Weights of a small GPT-style language model, trained from scratch on English Wikipedia: vocabulary 8192.
Each number is 128 + 24 x the weight over its row's rms, rounded and kept within 0 to 255. Layers, rows and columns count from 0. Numbers have three digits each. The size before them is the row's rms in percent of the matrix's.

# layer 4 MLP gate, 512x192, rms 0.248, rows 478-511, columns 96-191
107:149132144163140120110120133159126127105151101151118126136088165111090140157169171123093170153136124137122131099140111133144150129099162135132090120140116110100091111128095139129148093132139095127100183141134125113126136105122143091119133101087127098127114126108160097101151111096128124155
100:118139102192132121117146110141178108127118148141115129123149137133112136086155123124128132126131137124097108120150099076131078142144111112136126105135141101170123105104147132136105126131093133107072121125121130101146117161091134130113134164133149104147133150142127103134093127152133130123
116:116118172151140105132131078181107123130134121161123134112129115095101106098133151121115137109159093120115151140124171128170134140143128101115103126074082113140129128137153105151127144129103126115137090152122126112089160129119135137129101141097110120116150128118115111146105115165096138086
087:142133168109117127141080094187110113159121120172109107149137125141145117113083092098137142139120124132150167083139142101143151118129083090126138112130114129182089102098102131143125108117145090124130135087127121118116155127124122125165113153141097125106159139162078130128159116104095128116
101:092131112130107122134133138112146156124123131104137150157111134089138134105085178062106199160142157141110171142132106141139115107125097166088108138137111132118088119161134144160137163138136136130110175127144141172145123132146133159150128129114173083072127124090120102097146151127107106105
090:124114132136150131094139064107115151095159141118151175117114115109170153089087103177071064142177121097108110113107052112111162113135101112126125133102097100157126138106107152128138104112146144111148104132132134124114114146119116142121137184104120173133069143113117122124114192108152103129
089:107121116126113156148127175158161136137144126119137115123139120169121112110141119109080171078113155078118140115173099126156099175103116091147138152137122107160179109132102116099186120120122103154097169123111120125154117113162117128100148126145133086104114144128157108126106092141120122151
108:114117160133114129152127101108132132106135137148133112164128097160085107120127113149091132152118122106138118116095136132143154179122111159109106125160146128165111090175112087101100133175126127141163120072164177154122113119127131165116160149101114134158162146106134118099135127157114146139
097:092119120145115132156156095194160155131156145141155100139126141130143133153162093138129092091104108135099148162135117139102097172141126118137108147159127137144103142126157114125139119133146119141115148138149141143165146137117070168113138154137150168128132109130103123102074172144172129126
109:134111137124125121087117115125124156068103130104129121130136082098139113130142110131126169113125182079128158116151079111145082108132099127151122122142131097146139072106132139149121117152121101135135123184139139156131146144129141121146188088133142164128160096110100171110129177102147107133
102:128139128181130138145156116098101155117151109148149113153099122145173129128117127135112131126106147193138137122106067147122068137156158163126166150134111152144133105121145158108139120102104125136109102107083153079140179127121141121155149136093121158105136118154122128119119147133145125151
103:121122142131130109106138152127146133187083101155086126170112172139117110148129127148127096140125104147140148104146155132145150137095089136102128107124128136130119132178118098131135136119144134127140132151161130167119132111095137078102114162132116163095099070119111110093167113135128120093
105:138143094126158087177156122123098166103106146144154152130145118124169115137139141115132149131134097116122109110116127126053105129103116083157101122111131136134162176079110140139169133128079117139164174131141120111092101181125150140109132109076089161116122131121091130103131150135156096118
104:125123103108160104105112144118144106180148129125124150153111101132095144103153131119131137151138165138156140119135137139177077110084126133172108159105111170110105133124135125157143091118109092113112127187151118122160136136123126161123135140125149131079108136145107121144108120153142113085
100:118173116194131120127151144178133104152197128144138139131093127154118148145144129133129141164118120149145110127126112141117125100107131126146169117136140181140068174086154106107053106107137120177137105108140126140153080105154133114106087126078093109159121130135119128085139134150098091122
096:129119159140115134152144126110100135168158133139133131130085086069167146151126143135140063119100140085110105094098134075125139128128115107152133182139171133152165147097125168100142102113134131111155138149168124116115159115132135126155144099180094133103127139126140144095149137175116127146
092:117122134112133105128118111132126124107109129097113124142144102070157146116091117128128141115085150155168170118121126097115132147118157098140106131141143117148136141157116166146158130102093134130110157167153112153134158138138153138139137144123122154122126133109126111149152130150174101138
101:124124112125118093171131096082096140134151064118118157126130144129101105096125101126094136126120099141052131126135130131098128174178120129127109156123140123126134128131141130156116112120116123117114088136122109177130091155133133129143100115143157124135113141145116113121168143103102127139
104:115113120133177132152134145148130121133080147113087103127145115115138103118140112145156170138091111136093129131143118114136128093190130138159124140122122111150131148162143159164102129098079110075140137070148112147142158120094135112127156143135119113119129090117184122118132139149092125056
106:148156110129138110127117145128133083118120106164129111125123119144137113119149141114158117145195145129142138137138107113134132128156105142090141145114159095135066118132099107149088129135190130165130129145131171139136160150147113124174172119110158150102134117108128133157130136150116112102
109:139094123123083148141101131124148141149180117122124088093133148113083121093097145148121156117153113072170150155135104145135126137144101138132133165118150098117133130156134151182154096128137147140146139128098119177158148113130109141088091117096118148118100144107156119106151081117164138121
098:112143122124127126144119122152203104128174119090189152083136154146151129109104123168142125120124101149121155099142178150115127152094115089132123143097123151119083101161133081152121165145143140146105111119151137103153118145147125147130117148111140151121143117093132146114073125102135119153
102:100163184111147130076147093135122118132099093151144112083130122135093147110155164071103116160131136096119139116104151160130135122143152112136095118091124076151137146160157133153123141145135149141132131102160126131148162135128151170104122151101156104138120162112128119107110100084146152147
106:136079080155094105158118129114131112098114112086135059058120139132103152124110156139125113144111132099125123148117128107106138123169133081130160093152143131104130156100116116132121160126145156146109129103128115110141113145158115132108127097137125140113100125135107157111145101114181116124
101:156156144085152145152128135130110130175141084132161115092145143134088103112116143190170160129096126123123137100159122147163124120128174165153090125157162088141131118129174124187118111120085108141131130136075154126135122131119128129149134135145135133119160110158116139111114187111141145077
120:112105143130135124165136161170129103092077120133117120145127145151098108142113138065091113147112123081131144088143112148078151156135119116124112104105153154130141113138142072141119146170113118135106161142161123152106128141161106151115143130053113098105113093167135152110156103137124126139
099:163149083154162095108146151073089172128126083127119092111154125146163126103091106122129081114092154137142099132147119091098167104097163126169106148114144113116137096121173117099091136142098141088138121127158119131137177160123143132095125071113103108106134137106109127129117162161132115131
100:100148138120157164148128139148152151124129095166108148119159098093136135100113129119132130113110137161124068145117127113118127113123137153100088143124145077143120153110161179144106116112140098133126118141103159123145123161141137133136125156107151082120150151107158125135119153070132147157
104:141158104176150135110114121135119152109128165134089100133148166164112132109130110097153139118104127105116153102160144085149160160113132084141147106177115105121129186139124109132141130188135162130142171131131156114139092137082090124126162117104059134195130132141148151092134191172099150153
098:138138174157117139156124144118123105165154151135135123117139108149146138159082138142142152151144142100132117185108123128086142139187172116158110150182084110129122120177134130114162099103086148103137144138116130106098148146130125133125137127201112124109151117145132139112087104106166084148
107:180123153132169075122141082137165094139125116152108124143136141131103128120106115136139135153134126129115122116140130098065121176147170138164131137094120136107149119128126131164104105126165133133154144114157147143115134119130142164114123097129111132100115153097129132104089132062124136145
107:108098136095105182164105105087150130117119117145152136094152131129139121140155122135134110128119111091212100111161150124109116160103108172163163154101160094145144132146127175120170116127138142158132090108140147123119115115118107128146126139094111132118157130139084160079142133102128141153
100:155154109129164125139160158149157116138119142164154109148111152145098103108153106120134085140126121114142128103145141152134084108105095132084100158121119100096101046115130123129122137111115120098120066132139113123095123054147169091144162109109124114093096153105088142120131082092154142106
104:125130134128172156143127100138159112141120105118111113124113151070162159116087185073112144164162155118113149147141142122161099111182128125146151170137144131125137122115131105147135133118147188103131080131125113177125128141117117138139142154143114123124147148148089130122092133109107112170
# layer 4 MLP up, 512x192, rms 0.249, rows 478-511, columns 96-191
109:129120126088137128176093121132125101069088138132124181153113131137133096141159108137099107143149069154111140119138141128105165101117138152117110102123177142133146140107100145166144174183173119090125112129139147147122131121163110118102078129148100165134122088131134088166122115151111148142
098:128114152128083144120161112149135112102095140158100136104130124147179149155120087113122124090131119106151131151094152110125096101161101106137172158122116160118107091160141088140090157143160134103106151079153146126129111121126149168142150118136078157190126128174126109111185118176104153126
105:092141101131106159140149122102145118146099135166094185188143139137112175126118141143081122121147194118072101162071120108159137113143154130121150116141091164095136158129088106150151137112123159111162129110130142125142102106121149122159108139122159167141136129163127144131133131149142156115
087:096149129094140117126137129126124133078110132136148133138140117153113112138142098115148154087144192127136148134081144160133149126134101148117088138096104137146133100122081082122159149125117118094167130127175120141128134122128173095122110134115133119127090137162171188107107133133106138107
093:127126128132138137107100154133157118093097134100130110158152149113136122154148130157133101126130122112103058133125124117083133129111138103144146127145129169097135136160087107104087115079076088117138107167140092166104087138162118141175124102137106156138092155179137117172124132141140143146
099:114139099121108102135125130131119077130127131120087140128133156160100100121152125126146188105108145117144119123152097110148125109156136102152157164163167097083130086108152135110108121114106070149160154115134133161124115144133099143134130125141144129115169127146125135157107122137098132172
088:124158075138160174119154131154176126151128134134106138117143128184129120128143151134118148125099104161094073137149120138157118114084103105134163125174123145119125109129128127155172136118114106138139197123144121126151098172167160089157120100121108165086126110119139129127143098119131108152
111:128103177109133096122132149128109133085119104109121087204131149120091142128106118092095175132113131118138139168160146123118149116163109083104094102124152164125146163172137121173129122155129150132084126119168129125150125139110177140133129129097094079142103096106133154099108118152119119175
098:147104113110135133152100113126131121135151152113135153149112099125143140113103162116094140120162117133136147086129132129113095075104103116097116087194095117140127143124120086127125141112104138119122157196117123135130126172119142127124059113112090159119132095100114156099136138165117126117
097:101099119129109140154123092086122146132103106120133147163120144129131106112140132138123165126101127075077129150119105110136100124153127139116116117088070124125172130096145156089141142144178175131134152105142139120092127099132098144174156127105116172136170134146102153137128142118124115119
101:125156144095115119127101133143179125153112147108127156119128140159126153113118118141095109117129137088118101177140147125147126153107135097072151127157130087138143131131131123139097139133127096143133118132155132113110117161168134104092093173086094104126097151116143134138114109108121173141
101:135074117111101115124138121110118122148105140137136098134136135147083144129148144138120100162068095100122091146111132129069110096136116123137151093113075139109107149093096079174112124136109139118185075125120153136113132122131126126165095145125106118129099104132140132124094127130110122146
107:153096134137140119082138137092111083102158122139086140144159155096086107160127123164122112117160151105139143115132104109155127134134086140145128152134123129115147085135093140094132098142131076146128109150132090111110157125133102176108174145153133147111169099181147119156162139110113163114
105:129130099138177100126107120155132115134149140155124139139088121138115151163126134119136103127112145136121106139065129147106112107122136095100162106116120143139146120120100125123063086134119154082092119163133111113096097075127139130139126141114170099110107097135119138135159130149139094135
106:120126125122141123104130123140137182174103118111090140111115120125117128140104123167078101103129176114119150054139139120139135063087104121125161167154163123144078117119142097120166124132129118105095113153129211140120115108148140141106097118108177143170109125123103119142127121153119141105
101:124120151154090150121088090129131108074111121106140110137153127095218115106120145069120127114159099138151132134118111142129147123141155100105108157146155137079133097136117150095148124080109119139110134116118161124138131116099097135131132108116093126121143096127106124119136150110144131154
098:125131123141094120100125073140160187143134120104107126121119135117135120146080118123118122123120106092123137141119136139117142147130091160139140123114105107130148123099120119130107141124127106086177130098100151205129102070139118134180099125149159125141140158130122183170156167104100087126
106:127153101152134142121171119139139089115139162113149128088127139119150142093160092156096139139157086141142137049108115156118128110151092102122131108142104169132133127087136125090113114175115155113165105129095105114111103142110149126111152193115106111127135086094090108168164163122112160149
098:143100125125121101154117130144099131149107157120166131113161156150138114096141148112088113159125155153188076139165154142145120131140156106124177098123117135082097131130139131122158135151127085117092110125141161084122098144123137151104107175147157109152166122091130111134140124143159146112
105:163133145145101119141115126144111141142152154088170083146106124142094135132145144138115136090060113160115083157157151150153141113139182139147143141115129116097133076144114121126136109140113148136161155121112131106122137131094134141085079101125123117154112117136176095104122151113117104132
113:143093125114107173148112129141096153113132141101138154100137148110138127100130108111088150121152110119152139120103130167113138096140116106124130129111087121150116087120110143158071133175185133147123126160141131123085119079105160116118124147132157125153151153095134148131132100171120147143
096:130125159125150137136175128106075127116133148135115123102128168117117120155120151091102095131107135105153111141162112103191151092164183107116099115159126149106122174174110153146133115162124163145121100131110122145113083128087149134126127103128125126131140122125112070115150161142155160118
110:145159118125150132136106111115155126113110163159112118085136112174139164159181138134141133126147171109108153100140108119118086124110130122175142117108101106085153161124123114127129078068138146132119119151073127149118180143138127114148163158135107146129135119095179121152151127129154116108
103:130093113092124127078138121097088141129139128142126071051152119104168111079148112133137108138095135117138117146108143124126109145161117169138155124113088158100102145074127144098147155144171137113090156136105156106105111105121111133152100161149156127078142153137155108117136131125101153141
098:146116127116098128136155119175142089156128129111144144141142133138120115170143115118145140124136136095122124136135144139077149144154095153132165107143154143151126096192117105146133193101148149099126128109112140149120117149130162132139114128110089153140138112128190131084136120131134109126
117:145163127166134097087139140105118120155149142122123144178128133137111129155102118102161123135123105165131131147104165143101139150177082125088099129153148120144104073179145133125106120140078152160090079135161111117133119164108167167108159109126121098138140129083183150095103108155093099153
101:165143120132153124137145141101121102089116090154151132114140153137146114130162094123103123152089136130118173108155146103170166097121098120155113173127158151104149129116093114131104111165101128092088148129158116090124151178122173067146134115115154144153144136119093113144149136124149184097
097:124149108081160145141144162147132140133160139130136137135125116145104131116096101157129135158147147122081109103129156104134091154117160146091131131134130123128129083099131126119108149178126125162106125109082144143164140143144116130122177119143110103137143127156162085154118176130086134132
099:122139074092100089124114100126121123130122082137158106151112117131108093119124141147142111114122071090088151131153102147134092151148110136125129121078100148150108131136132111107089158119101130084139085134116131170122092131174145103142121139146191128093133131121126091098115096121116149086
100:123127112132147148143140137137119129097134103109110128153111158097124154152160104124136113144113109093126106141137152070096121095084127142155121136150104122166095161104124176081117135133117143091120151168123061146093097125121151159136140163112143124149062100102124133127101129120152093092
109:103117140120167177096103141125155109130134133128117113100147156130141121077140139134145132121106120176148126150163099100113138119148147123158161170104146138110099138146169142155167142089132118119118118123079104101169111160139103081156187138159131119101148095142115132143136111159082137129
102:101165120136087116134151090116159078171107108173092184144130141139108144155132103119132100126120110152098109102121144124115093149131120147147155129162105127123128091096123156117166113174149166155164132101136162136113093134102137128173118128122119125155102083171092113113148140114091101104
096:140140133133136120151091117134147114124172107118106168119118128138121159151127163128128111133157152134122136144096143158086141131108113146162150100115144126131121150152173117131157106126162124158148131135143136118153129174115093157123162096125124116108132082125144168138113092152156124135
103:135130071112110157139165074111108138114144130145123188134182135154133110109130093144088079070096108100123111106167102137082121151084118096107128117118154155085135147136137139111165142137111110138131150145086128099153105091172129125108120134121119110185135107129152105101102148136154152151
# layer 4 MLP down (transposed), 512x192, rms 0.251, rows 478-511, columns 96-191
105:152114127111139079108138152123151130100126109139142129144132119167164138126122103127135182113109160085113151100134141115136134100079131140106088128117146101132108121133137129118136069100109145121139147152179178126129120118109160136095145132146116118147132134132093103100151101093162148122
096:117150145171126120135143152122161102115109106124086091172114118122139088137096133146114153160125132155110127110141094136157132167091117147105105085114116120136120106113184124122187131109145140172127078145109115103136093095123144134150137120125138144102127154160152116126104154142109144135
101:154123146103177156110126131146145094118125142053145133127127138123130124161114113120119114109130119157144118162153109130163165085122136104110148118142136128138125117097106125110124096101115146099095151120101088178125132101137135099105128123133127151162122094146149103097128129093154107109
086:146128175137156128118151128110110107101106153127152132182125103098107129132060108149125132099143125141175125128145133138111125117135144140127072124103154152153144176143089133140139122148151116077091123077096151155096136144125152106142125162128123126153164123114158138145132115122109119114
101:103136137151124065178172196104135078121108136169127107151130096113126140160125114145142110129138129141132130146153161115081122143141128115126146096128129134145129124150113125146141168123127130155084129138130148102144133103110148168118120111134139105172154101127147132188130112111129132089
097:120084154116108128122136137111130144135126139152168131117137121168158185146123163159131093111151131110119167104095115132143148168144098165116147159094111146157168098153106090113147116112129105112181136110165155147117117083114136113119183123132127162137086132114121095120114100115155116112
089:152141143108125147143128141128137172126127114059129122068123106128167131129163123138134134090101095152165103122088103169101112127120134112158113100155141175189167121088114140153141114120144102145123135119126097167100104146148134110150092093099127112084115113126117139104122137096087140151
108:108130104118140094103094114152134080146133169144146103140099107133148118128155109130128110128102162123127092116111109143091125162138154154151118114144150102156110150107160108145119139098132119120171168148139171139161168141130146119130130113121094130130147122107108112106100135167129142098
102:100153156120078106134135097130149109190127173133139119147125131158080083121113079110108110121135126125117121164108114141098111186117149153085147126111131181131139110127149126178106076143141127115138073113153144113082132124126105136108147130142131108105105124136117119118138132121095156144
103:130104102140121087115135081124128100110147148106157140103134104121108152106177124135142139124152165116122125135127123121104077128131130119095120141110123127127097135093127144136155139106137133124128118160146166127119121131167118110127178143119154137150126124146115142172102118152149095121
105:147096098146121120136156132176117129141112094137099146096094141127128116165088100142152147104109137144126114110126171152155148157134102119141142132067151137124130164097157106132125160111148097049139122146137097125075173123174122118085146121162137159112158129129143152124139100121099141144
104:142170078109105123109102171135113123123132121178112126118120123151157173085113125163146109157093132140171146144124162096145105187100109130162148093145156108101113101151106141091113109084124119152138099125130105173117186105100135093126160128128151146145115141130128131109113102120174129124
098:136142174116131148115119102105109140128103095151133195163150144068132145134143125139103100146097106097116136120111117123139139132159183129095132116101128088186129138148157112133126146157111195140121135140100146144111126090091132087119152142134093087164123135108117121164146129112133091137
104:164105111167139099178144162104144182132164125063136159092118149183144134119141140143139159140168139134103123137155137142141134119091072138105117145175125160135124160158127097134144120121171111126099097108130091091107148108118127122065139154146103111121122133119121109079117116154164147087
100:152166096126070159168122159091130132076133148073137138068138112123130116122140129127166131160143111078180098133144123107115108182132116127114122142111113096107132150081109115109076134119152114102146115119153152136133164157100137117116170101167133108094110158176142111132116170160136142121
099:103177127143141112134171172124089134148133095071159133133117080128110159116128110112132110104101171114134137076126124120131139126134122117134113141150171142114120153136105144142129128176110114101118152135160139120129156117131167130083147121144137144123116181098116143174099096131154126134
094:161107132103110123101168155146116118112066138198138131105122129132132127128119150124117137115117136169129101115124114095135122117064110155125165095109163094142152129157135098091126118123121153185109121164101124126129090144125168124111121111096131164154099156080110096091148111121131128109
112:118129137116132138105145135114088129134128084084170175155105160101115132138124108130126158106144116134128098184155115133128133131142138107103133143155146170147099115134148088158145135147154143111075127155169154156126138134135139128106099088153140120120134164151136103147141128108094139171
100:161109112126104135122113127085098130156172129159156104170168152125177133091108141107143086133104196144175111121166112150168120091119129143124116110180140138146106127113103093119148134132130077120114181161072129089124117116151107136099135154156138137129108131125115113111108168135150104136
104:105151117079171127098089151169134113136130145140119132106084170113135133110088154109100116120187159096121118096102076148099113148137132173106094123120173122141112179123108078137154121111159137140147122082131142146135102131145167131144130136145106118112114103136132156123140111111104146158
109:106147097177128096151119120133076161139138149057125112142158102149084130139108082119113107129137154101196147103108114116169153151150130139133110121148084120131125145129151120148118184158143099143085117149124084111165122115120093159143127155118144140095114145133126110128094088124149103165
102:113090124109127144143134116130120116107142144101170140120106103149114116105116116125134174181123113150120073137120141138133113147145110166152131158135108127118187153110134121089135155132118145180125125140083150118117139108139117124125109129132112131161135139144135128166167154115146137109
113:153103121130134151124131152138122151131083125111103124184167161096120131104114097143126125163127092093157141147145142136132127141124130113151153146125122167172147114132115117181151135120103116151120148117140108105106089115132118113104156089127141124153125112126105108112134151151104145129
102:135125098124132149118086088097124156120128168093097127124145152143179104082146112144109147170132122078153157145128128091138122150175118127142136137158111111149122117139153155136140157123107084175133108136199087117106176125118122150076129105158135127133147147130114132120148132142129130133
094:102117104182136118109128156127153145125139169071117162110083115111132111090164116121134130136114112132093113162099155128141141128120150091103082158081127097139100160098112104142129149127154121124162139168125141105168129132144143117167113136110130110122126117130150115167144089176132171141
112:127128130123133113116120143166079090109127122192171144144155120124149113117144134150100125140087080181124125167127080117127146109126108110119137092136147098135118144159107127134130139089097131130134150142121136172064135141132163096134162119115150154155168132152078121115087138171145145146
103:163112125108130125143168131149134104155155123072118124109143141106109154132121168135165131154114110165165124131098145133116094178144147129097111139108117133120141131107168082081129097131157132145106152081138126125155120097128104160162110109145113170148129152133144175125126157109142134116
096:142101175159129148093133137142116139158095119167137122183128107123161115129208128095117179127144114105124132106082128125129128110166083103143122136160149091155096113147109127096118118149099141089145159089123089135091100138116141150138123089133128135129109118128084104087109129146144130095
107:128134178152101200127151097104122138125125169097091119129146165169074132106114135085118147109119117136124175114104127132153113113091138133124108120176113122086152189119094120121141110147140132140129157113158159123112092155109130108155143109101117137152125142139128131136128178107107137146
103:151140117122132194112129126100141122123143124153123139162133124089092123136104122150090128116179126144112138113158077117121164138152113158100137127147109125102126131135064146099140120129166129142147143164179111147131141171115110113121131129141122141104146142144111112100121086182107116129
106:136144140119116108163146122123120134141135118127133109085093100123150158165111165108166136165113156115145126111177108118102107158130113136147127109091098152064186101133141115142101084111149113127121109124147112140131116126156161129092112125148106162144127180077135126110128117089139133129
100:141128125162095122137121144170151063124097141141144160126110092092144132151115080126121135147159083122150130125151121112125143094159123134137137132139130119108124158126125154106192126121154144133165138105122131164144185113176130132132148085146148104146127133138125108160131112129099143133
099:137139123131106125145129110110107152131159141088178122130123118109146151117144129119124124148111054163114129125065126125178126165124134123114108149138113148144090092117137053141126112091110135169119098151118099117148150131137109170094154104090157144145103160167141164134121147137123120124
103:145113142155150070072122180130121164109121142138161126143096143136095124122103114131118145114111109110129122134066158107162126138119138141096118139103125157114121182107158107158133147092119137136093122133157140144140097124131137137144135131086157142125129120087126118142138118159112127109